Each number is 128 + 32 x the weight over its row's rms, rounded and kept within 0 to 255. Layers, rows and columns count from 0. The size above them is the row's rms in percent of the matrix's.

# layer 6 attention query, 96x96, rms 0.156, rows 0-95, columns 0-47
size [ 68 114  97  88 100  99 123 115 120  67  77  85  93  94 104  97 128 122 109 113 114 112  99  96 116 111 128  95 111 116 112 106  57  81  84  93  95  95  92 101  73  71  76  86 102 104 115 101  99  92 108  92 102  95 133 100 113 105 102 111 103 108 100  95  55  97 103  90  93  93  92 105 126  91  84  98  95  86  96 110  94  96  94  99  83  93  98 124  98 102 100  97  94 100  97 106]
[[102  66 121 182 157 150 147 121 120 207  76 145 119  93 148 182  44 156 141 138 172 105 104 115 150 140 170  68 110 133 113 169 142 134 102 180 155 136 132 125 125 115 156  96  72 108 108 128]
 [178 127  46 112 105 117 140 129  53 191 132 104 127 167 156 101 127 112  68 109 132  95 160 185 146 174 129 133 120 146 165 157 147  60 182 168 173 154 143 132 107 107 149  94  97 101  95 133]
 [ 65 128 182 127  95 167 125 118 144  68 162  88 120 105 121 142 221 184 136  89 127 139 114 120 107 131 155 136 151 146  95 107  54 191  95 119 102  63  93  95 159 186  92 139 149 165 142  96]
 [ 78 147 148 113 104 113  50 129 203  88 124 130 122 156 156 162 170  74 187  69 148 153 161 145 153 152 109 178 174 119 133 130  76 177 118 146 160 127 118 147  88 165  98  90 120 112 141 113]
 [139  84 148  87  87 129 107 143 109 121 139 148  91  95  92 127 182 197 151 126 131  69 152  98  59  89 108 153  99 103  95 116 100 100 160 128  93 100 130 124 106 140 148  96  93 172 128 178]
 [165 136 137 147 153  82 117 143 138 209 131 126 203 152 108 141 106 132 108  70 141 158 123 148 159 159 135 112 158 156 114 162 134 122  98 148 188 150 101 126 136 158  71  74 159  99 138  95]
 [ 85 115  89  72  92 125 120  84 148 140 104 107  94 110 142 104 167 179 164  88 115  57 130 110  77  84 148 206 110 148 104 126  90 191 129  83  83 115 158 123 140 151  76 103 128 102 149 119]
 [ 96 161  95 104  84 133  70 112 121 130 197 155 123 131 138  94 131 140  97  97 136 113 169  77  82 108 143  98 186 106 124 110 156 168 172 101 150 149 181 125 134  92 122 107  99 170 140 175]
 [151 172 101 127 117 122 115 165 115 145 149 137 143 142 116 101 116 128  77 153  96 111 195 151 138 185  85 116 121 148 156 127 207  76 160 165 164  97 153 146  95  83 111 104 100  91 133 124]
 [131  75 162 171 196 124 139 151 109 127 153 120 173 149  90 133  99 148 152 157  96 119 149 142 132  94 110 166 197 102 145 104 179  81 123 129 143 155 138 119  99  83 128 117 174 148 190 138]
 [130  83 122 155 119 146 118  85 143  80  88  80 109 122 115 144 135  85 172 126 147 133 172 122 125 141  68 137  94 112 130  73 158 117 156 150 123 120 159  99 124 149 143 198  63 134  95 182]
 [ 58 142 101 148 102  99 131  98 166  77  96  59  86 152 181 115 105 110  92  98 124 156  93 134 104  94  89  90 119 162 150  96 147 167 147 117 153  95 133 138 159 175 175 135 152 153 135 190]
 [137 121  91 107 158 145  83 147 122 180 151 156  85 117 182 149 143 140 103 192 126 150 179 177 133 123 132 192 111 129 163 173  86  78 179 157 130 165 120 124 111 111 116  92 172  51 127 173]
 [100  40 101 172 131 152  88 155  96 104 132 110  79 114 145  48 136 126  71 120 127 118 138 185 171 132 160 139 147 116 139 167 153 103 162 158 165 124 158 135 106 108 134 112 158 114 120 179]
 [175 116  77  94 134 130 145 113 146  99  83 187  82 163 127 114 117 114 156 187 166 120 118 104 150 131 112 123 162 173 178 140 173 146 136 140 113  82 126 177  51 100 102  91 111  79  80 133]
 [125 126 114 157 136  72 106 119 159 149 143 106 135 107 129 135 147 132 204 113  76 117 183 141 116 108 117  93 110 152  89 150 107 165  89 103 117 156 134 146 177 164 141 174 143 129 154 131]
 [ 89  77 166  91 142 181  79 155 139 147  89 177 152 123 131 159  89 184 125 155 160  93 142 113 134 128 110 130 124 153  64 137 144 117 179 150 159  51 129 157 149 126 122 133 166  95 116 118]
 [148  79 143 193 118 119 181 108 163 211 116  72  71 137 158 144 136 177  56 123 141  75 138 184 145 109 142  95 130 129  98 137 151 134 134 155 133 119 144 163 152 121 123  82  85 101 116 106]
 [130 135 153 159 116  66 156 144 131  95 141 182 141 115 104  99 118 171 178 148 101  96 123  89 141 128 143 107  91  60 130 183 123 118 136 231 105 135  76  95 113  81  83  58  97  90 123 170]
 [145 142  92 136 113 134 164 166  95  85 130 165 126 116 162  76 109 117  92 144 129 111 166 144 145 186  92 128 133 103 104  79 118 140 117 171  98 126  63  85 165  99  89 135 118 108 142 141]
 [145 147  60 150  90 110 114 117 189 112  94  87  87 114 127 130  92 115  37 160  88 196 128 135  89 161 136 175 123 137  78 126 156 141 126 176 114 152 177 181 128  91 116 112 120 121 115 160]
 [155  73  97  94 109 150 140 168  97 137 113 124 138 102 113 114 164 166 185  55  78 160 106 150 102 142 128 127 153 115 112  71 135 123 158 140 118 177 107  99 158 126 120 175 139  63 148  92]
 [ 89 174 171  98 129 169 128 138 112 112  89 129  20 188 104 116  90 117 117 125 162 106  64 131 118 147  85 198 129  89  74  93 150  69 111 173 184 118 103 151 156 145 158 141  91 127 102 140]
 [ 75 130  86  71 140 143 139 168  95 140 125 118 159 167 118 132 136 112 172 129 175 181 139 108  84 153 120 150  69 117 169 178 195 110 194 107 135  67 170 193 149 145 114 146 107 115 133 148]
 [144 100 122 146 168 119 156 100  84 106 119 114 151  98 228 100 144 158 151 148  69 118 116 153 113 104 169  95 165 126  92 129 135 135 149  90 155 148 106 150  95 105 100 133 112 119 122 109]
 [106 123 142 126 145 140 126 144 215 130 148 132 122 135  83 134  88 133 103 146 174 127 164 116 131 134 113 141 120 131 118 120  58 132 187 145  97  48  92 116 134 156 106 126 107  67 153 156]
 [149  76 129 128 164 110  67 142 122 125 161 125 182 141 154  78 133 127 166  73 144 120 148  71 101 169 178 130 115  96 103 135 177 182 147  90 134  74 128  99  94 129 142 153 161 129 124  96]
 [182  98 165  99 178 141  88 112 147 138 148 185  91 193 110 136 125 164 149 134  71 121 170  70 164 171  72 187 126 132 108  95 129 144 170 122 140 109  94 169 103 139 193  81 124 171 130 187]
 [124 151 168 125 143 144 116 164 163 153 132 112 135  71 176 130  95 119 181 117 126 104 140 142 125 107  90 116 147 111 148 156 154 152 164 155 152 101  79 117 150 109 144 173 168 127  67  45]
 [123  58  87 119  75 142 114 154 126  91 143 123  94 122  87 124 137 126 143 216 134 176  57 171 130 158 178 124 127  51 115 174 120  82  71 114 139 118 162  51 118 126 121 151 128 110 165 143]
 [160 110 160  85 123 117 130 112  85 162  89  92  89 180 145  63  80  98 167  70 143 107  98 126 143 154 124 112 148  89 122 157 161 138  87 159 139 136  35 102 160 175 137 156 130 156 165 158]
 [103  51 129 104 168  63 143 141 166 142 162 108 115 141 150  64 160 132 196 157  98 158 157 115 103 145 132 152  98 107 169 150  88 162 131 179  95  73 134 112 131 117 151 149  84 152 128 109]
 [139 116 141 160  67 171 139 132  41 102  78 143 142 136 101 130  95 154 101 130 101  80 144 112 136 134 159 112  87 120  74 132 139  59 172 165 121 128 141  98 123 131 206 122 109 139 118  93]
 [149  83  83  95 156 105 120 180  90 187 108 112 136 156 119 132 166 168 110 145 139 152 132 103 108 203 140 143 140  97 128 133 117 134 167 143 137 128 107 128 117 165 161 110 122 135 113  91]
 [101 176 139 162 157 139  64  87 150  97 109 143 128 149  97  99 126 147 118  88 115  85 127 137 163  53 124 131 123 159 132 129  70 152  81  82 131 165 113 143 110 112  75 123 111 113 148 153]
 [139 130  99 118  94 188 131 121 115 126 130 209  52 111 115 162 156 129 133  94 103 113 159 102 113 115 134 184 124 118 148 115  41 108 122 117 138 114 172 146  97 120 148 138 113 123 175 114]
 [ 81 172 199 120 139 150 111  35 125 184 124 154 138  87 118  71 112 145 137 100  97  73 124 152 113 139  84 126 206  93 139  94 131 158  98  81 119 118  90 101 108 123 146 100 118 160 204 160]
 [108  53  73 136 134  96 127 172 128 119 107 178 175 148 109 121 114  85 111  82 176 150 122 110 125 191  99 139 145 104 209 151 117 140 159 104 139 210  93 144 103 130 105  79 148 102  97 138]
 [164 158 164 111 125 199 150  95 110 101  57 133 198 151 111  96  93 117 163 135 128 100 124 118 119 110 134 138 163 163 154 138 100 111 124 115 157 117 121  70  75 123 132 169 106  80 112 107]
 [143 139 149 117 147 162 208  72 161  97 116 147 117 115 123  82  95  77 142  98 150  84 145 135 151  99 140 125 121 133 137 153  91 140 227 137 113 115  95 130 145 151 137 121 156  93 111 150]
 [ 98 122 127 129 135 124 100 154 100 170 100  33 157 137 143 155 150 199 127 112 100 153 141  95 114 214 132 147 133 137 125  95 171 171 125 141 111  70 135 116  96 125 191  81 139 137 161  84]
 [ 99 121 118  69 192 115 130 114 144 126 174  98 175 100 143 174 107 165 113 153 142 127 133 117 108 107 110 129 150 154 164 129 148 123 139 102  99  97 108  70  76 109 115  59 158 141 187  90]
 [193 149  95 148 116 172 139 119 117 174 170  94  80 119 151 102 125 132 128 128  90 137 150 130  88 107 202 144 116  74 133 131  78 139  97 154  95 136 133 102 131 151 122 164 141 159  76 138]
 [130 122 115 103 123 133 142 102 137 118 191 101  78 132 172 130 205 129 129  91  88 102 199 115 136  37 161 148 116 168 135 107 107 128  94 127 177 100 131 125 114 159  70 131  83 166 112  86]
 [160 125 161 137 123 135 125 142 123 135  87 165 176  88 122 152 160 187 141 134  95 155  95 114  69 199 120  96  95 143 130 175 148  59 163 155  87  52 129 177 152 130 156 114 105  92  94 146]
 [119 138 156 114 122 131 112 122 106 173  70 119 190 117 158 145 153 140 124 110 145 170 149 112 143 136 111 155 112 138 191  94 199 136 152 126 138 183  87  60  14 136 179  64 120 108 166 150]
 [186 115 133 145  67 157  98  99 110 105 106  70 119 164  60 158  91 132  90 112 155 152 126 131 191 164 127 170  81 163 148 152 155 102 118 198 128  86 121  93 122 180  74  81 126 110 106  78]
 [143 103 116 155  97 150  44  94 135  93 119 154 139 122 110 155 156 141 104  47 122 140 122 116 148 154  98 161 140 126 191 153 131  80 145 151 152 132  80 142 165 135 155 130 160 183  96 135]
 [140 120 114 109 104 132 188 158 118  84 150 132 113 186 129 162 108 140 107  91  91 123 127 173 110  50 149 160 169 175 104 130  96 100 172 115 135 158 106 137 140 120 141 101  84 147 166 113]
 [149 145 127  43 145 143 107 154 134 175 174 147 157 106 153  84  84  86 110  99  95 157 142 111 129 157 142 171  80 146 113 154 100 164 105  55 155 136 154 137  82 135 147 101 173 130  98 157]
 [137  99  95 144 119 141 152 148  69 117 120 138 156 140 129 168 140  93 118 143 183  82 186 112 155 114 116  62 110 133 131  57 149 129 115 204 157 141 176 134  91 124 111  67 144 161 122 176]
 [136  89 165 183  85  60 117  95 172 113  86 100  89 179 131  88  79 173 167  85 155 123 176  68 192 103 155 144 125  90 158 163 143 148 124 152 110  97 169 189 131  55  90 106 172  74 155 154]
 [176 173  88  98 156  88 186 132 161 108  98 169 181 112 138 186 106 123  95 125  85 107  78 113  89 147 102 108 134 110 140 118 111 180 118 145 135  85 199 105 123  91 105 100 153 111 126 191]
 [107 104 120 128  86 123  85 137  87 135 136 146 227  95 109 169 138 160 159 116 162  48 189 163 116 118 126 146 132 138 157  82 103 156  57 102 112  98 162 124 132 152 142 126 171 119 102  67]
 [107 158 147 148  95 138 140  68 130 131 187 118 130 118 160  96  94  48 149 130 102 110 133 119 167 120 192  97 127 117 125  92 119 174  62 147 142  92  90 192 156 105 111 140 141 128  92 146]
 [150  73 162  90  97  88 107 132 123 143 101 164  94  72 103 188  85 138 105 165  67 123 172 130 244 148 119 136  83 148  81 167 132 143 154 116 111  99 131 162 129  51 141 112 111 157 122  94]
 [ 98 112 135 147 105 149  88 105  99 134 117  87 159 173 185 112 178 150 146  93 101 136 136 156 114 146 165  96 129 125  94 150 160 153  69 160 149 122 133  95 139 108 101 100 162 109  47 108]
 [136 132  85 101 163 140  93 127 146 169 142 105  59 119 108 178 121  75  70 121 109 142 102 167 126  86 116 116 159 106 112 133 136 118  87 139 147 117 156 148 127 107 140 181 155  97 110 176]
 [ 91 173 162 116  77 154 177 146 147 110 118 178 113 190  85 121  95 151 173 125 141 118 131 114 135 109  63 138  76 147 142  89 157 147 112  62 153 101 188 105 137 142 103 137 149  97 134 144]
 [141 136 103  75  77 121  66  89 173 147 148 158 191 168  69 122 138  60 125 122 120 155 122  88 180 123 105 102  84 130  97  63 144  99  99 100 139 132 140 142 127 128 168 108  62  83 125 109]
 [108 130 191 102  86 131 175 142 119  70 138 166 133 103 152 113 134 122  70  47 113 147 112 179 157  70 134 132 150 158 163 134 162 115 157 130  95  89 192 149 158 105  62  91  86  80 113 107]
 [107 108 119 133  87 149 153  65  95  79 125  81 127 126 125 115 110  80 137 120 107 145 117 153 158 132 158 131 166 142 132 110 112 121 125 136  88 143 126 161 173 173 139 142 135 110 105 138]
 [115  99 208 106  98 119 119 159 155  56  91 169 144 127  97  85 136 136 118 187 124 132  94 146 139 152  94 117 107 133 124 150 100 109 133 186 106 184 154 159 158 159 121 104  70 149 148 154]
 [ 82 141 121 146 133 209 114  50 132 108 172 127 133 161  91 131 162 178 202 116 121  97 161 112 175 147 100 127 145 160 124 130 147  95 130 109  97 161 170  91 111 119 104  95 154 106 139 119]
 [155 105 111  90 130 140  92 105 100 103  98 125 142  36 121 149  98 133 128 131 198 133 129 143  96 143  97 153 167 116 121 175 148  76 106 114 133 144 145 136 142 106 146 147 162 121 107 156]
 [121 134 106 131 119  96 128 131 123 170  83 129 115 154  96 100  96 114 129 118 132 135 154 132 104 125 107 168 161 138 110  71 101 162 150 131 116 151  55 100 186  90 142  81 141  89  82 109]
 [130  96 165 127 111 145 106 131 230  61  82  82 114 134 129 131  93 131 138  98 135 143 126 125 120 164 118 162 152 120  82 127 149 125 103  99 117 100 145 138  91 160 130 145 131 148 204 154]
 [ 73 119 153 177 104 134 120 188 137  70 161  64 152 110 160  91 184 103 131 111  91  71 137 166  76 165 139 148 181 101 106 162 154 123  95 111  97 130 150 120 122 118 155 122 125 143 141 131]
 [ 92  82  95 105 127 135 104 122 118 130 129  96 124 203 100 131 140  94 123 131 228 148 131 132 181 106  76 127 119  79 126 105 145 128 162 152 115  94 168 133  94 133  65 155 140 107 153 174]
 [167 174  81 139 131 139 190 116  64 165 155 150  65  91 132 130 140 157 116 123 122  70 132 156  73 170 112  90 130 135 132  94 131 146 107 136 155 149 140 112 147 142 187  85 151 139  62 119]
 [103 145 128 131 120 112 111 174 162 126  96 160 135 173 137 113  77 153 102 147 126 162 174 142 125 141  82  89 124 152  77 187 135  41 134 148 114  95 197 177  73 116  93 103 125 158 223 178]
 [159 123 103 118 107 125 160 112 112 132 101 161  89 144 159 143  96 108  98 107 130 168  79 118 104 102 111 193 176 131 100 153 156 148  76  92 155  75 139  74  99  97 138 114 174 142 143 112]
 [120 135 113 113 102 170 155  91  98 177 139 128 150  58  74  72 130  89 157 149 119  54  65 116 103 109 118 117 165 143 164 123  80 177 121 127 130 126 108  71 154 155 123  93 153  71  86 104]
 [124 130  95  99 105 126 151 150  25 111 155 172 113 104  88 149 157 147 131 120 114 117 121  91  92 164 151 161  53 178 154 160 117 124 132 112 143 151 184 120 135 121 142 155 170 126 122 105]
 [113 140 139  82  92 141 129 156 149 100 170 161 111 123 116 110 140 137 115  53 172 178 118 142  95 173 200 162  19 126  82 134  90  86 172  63  60 122 127 141 106 147 108  89 130 108 163 111]
 [132 121 123 124 106  89  40 132  85 123 122 121 110 140 128  97  90 157 124 150 118 100 211 126 159  55 190 106  69 148  87 123 108  94  95  98 114 104 141 143 129 139 153 167 176 202 165 130]
 [116 149  96 166  95 157 158 171 112 165 108 172 119  79 137 103 183 123 105 129 105 129  98  93 142 138 129 104 194 104 131 125 151  76 164 156 120 179 123 131 178  81 115 115 122  73 112 158]
 [ 63 112  75 113 137 111 154 152  76 130 172 156  64  99 104 124 119  99 154 164 121  97  96 149  96 154 139  80 160 182 182 191 132 101 159 130 111 177  92  92 128  84 118 135 124 163 126  94]
 [136  79 147 121 101 119 148  92 129 121 157 108  67 137  87 116 129  73 130 139  42  98 110 168 162  77  89  84 170 156 134 196 132 138 124 130 124 153 158 131 152 113 134 137 128 119 122 151]
 [107 137 106 170 193  86 152 108 124 149 165  50 105 147 101  88 141 144 129 150 114 206 113 119 117  92 146 166  94 108 149  81 126 143 134 139 118 129 147  96 139 102 131 176  69 142 113 127]
 [115 126 140  89 123 123 154 140 133 142 114 115 182 130 168 164  91 149  83 140 129 209  95 128 159  91  89  98 128 190  79 115 140 117 171 147 169 137 152 123 111 113 159 110 141 128 139 205]
 [153  97 120  77 124 110 163 168 136 170 136  73 153 137 118 139 120 138 170 124 161 162 115 136 100  89 142 158 158  89 155 143 141  36 106  94 136 118 181 103 126 120 136 133 110 116 119 188]
 [179  98 140  86 154  71  81 139 162 151 128 181 157 112 145 132 151 123 198 110  85 112 111  93 124 105 114 129 138 152 109 144 159  94 165 129 149 144 151 135 151 153 175 102  57 107 154  92]
 [124 105 118  48 114  86 181 149 128 163 133 141 112  53 109 162 141 144  99 154 188 144 100  88 161 158 106 180  90 121 145 106 120 137 158 159 113 120 105 148 101 195 162  65 123 148 135 145]
 [176 153  88 107 116 109 107 158  93 107 144  99  72 156 147 152 106 109 121  97 141 132 117 135 182 133 119 127 177 103 159 113  89 154 179 135 113 166  92 125 137  75 148 122  86 149 122 131]
 [162 128 163 129  85 153 160 124 138 148  92  97 113 155 149  97  51  98 120  74 119 106 136 145 123 149 143  63 108 150 161 133 157 185 115 150 158 101 166 122 122  95 199 138  98 119 171 162]
 [138  97 110 116 158 176 128  85 140 137 173 103  48 137 156 148 111 110 101 146  76  76 128 206 110 115 113 157 125 131  82 132 135 147 122 143  65 121 123 139 136 154 111 182 101 109 110 124]
 [169 160 107 146 172 125 104  79 112 167 113 118 166 112 110 108 115 144 178 141 119 112 120 130 117 151 103 123  99 126 123  55 131  89 182  78 132 129 104 109 122  66 132 149 116  63 147 131]
 [158  75 106 179  76  66 139 142  91  84  97 168 156  99 142 138 139  92 152 162 164 137  89 103 160  80 161 141 130 152 135  84 177 133 116 115 114 108  94 176 140 137 162 166 177 102 170 140]
 [160  94  91 197 117 113 144 122  56 126 111  98 110  97 118 132 143 103 156 113 159 132 155 160 118  82 122 155 137 150 101 100 177 165  76 164 126 124 112  70 101 161 130 175 172 153 151 106]
 [105 196 184 109 112  99 125 140 143 109 197  79 142 122 131 207 174 126 105 136 146  99 112 113 125 119 227 134  77 113 124 142 111 138 108 136 122 117 156 121 123 174 142  82 132 121 150 166]
 [189  87 150 138 117 151 103 122  84 143 141 111 169 119 156 100 149 171 106 100 116 157  80 112  67 138 159 164 140  91  76 111 111 111 148 147 127 124 104 171 124 139 108 143 123 151 135 178]
 [126 132 135 158  56 170 105 131  80 115 194 132 120 113 148 121 106 137 249 129 118 181  81 153 129 105 144 143 104 147 111 169 160 112 144 183 159 138  93 116 151  75 125 118 159  93 139 138]
 [ 74 131 120 150 112 100  69 132 153 139 116 121  91 101 179 114 128 122 117 121 152 118  82  83  80 184 126 131 130 110 109 170 101  99 135 126 132 138 102 190 110 114  95  91 143 151  99 174]
 [111 183 116 191  95 163 157 159  71 158 147 165 107 122 162 103 179 128 161 121 123 154 161 190 104 116 169 168 130  75 134  79 122 160  96 150 147 113 159 107 138 156  87 138  61 131 136 134]
 [139 117 141 154 146 126 111 140 172 128 106 155 110  98  97 137  97 141 153 188 181 105 141 185 172 123 120 118 150  68 145 126 114 175 103  50 143  99 138 149 106 125 120 136 120 128 117  95]]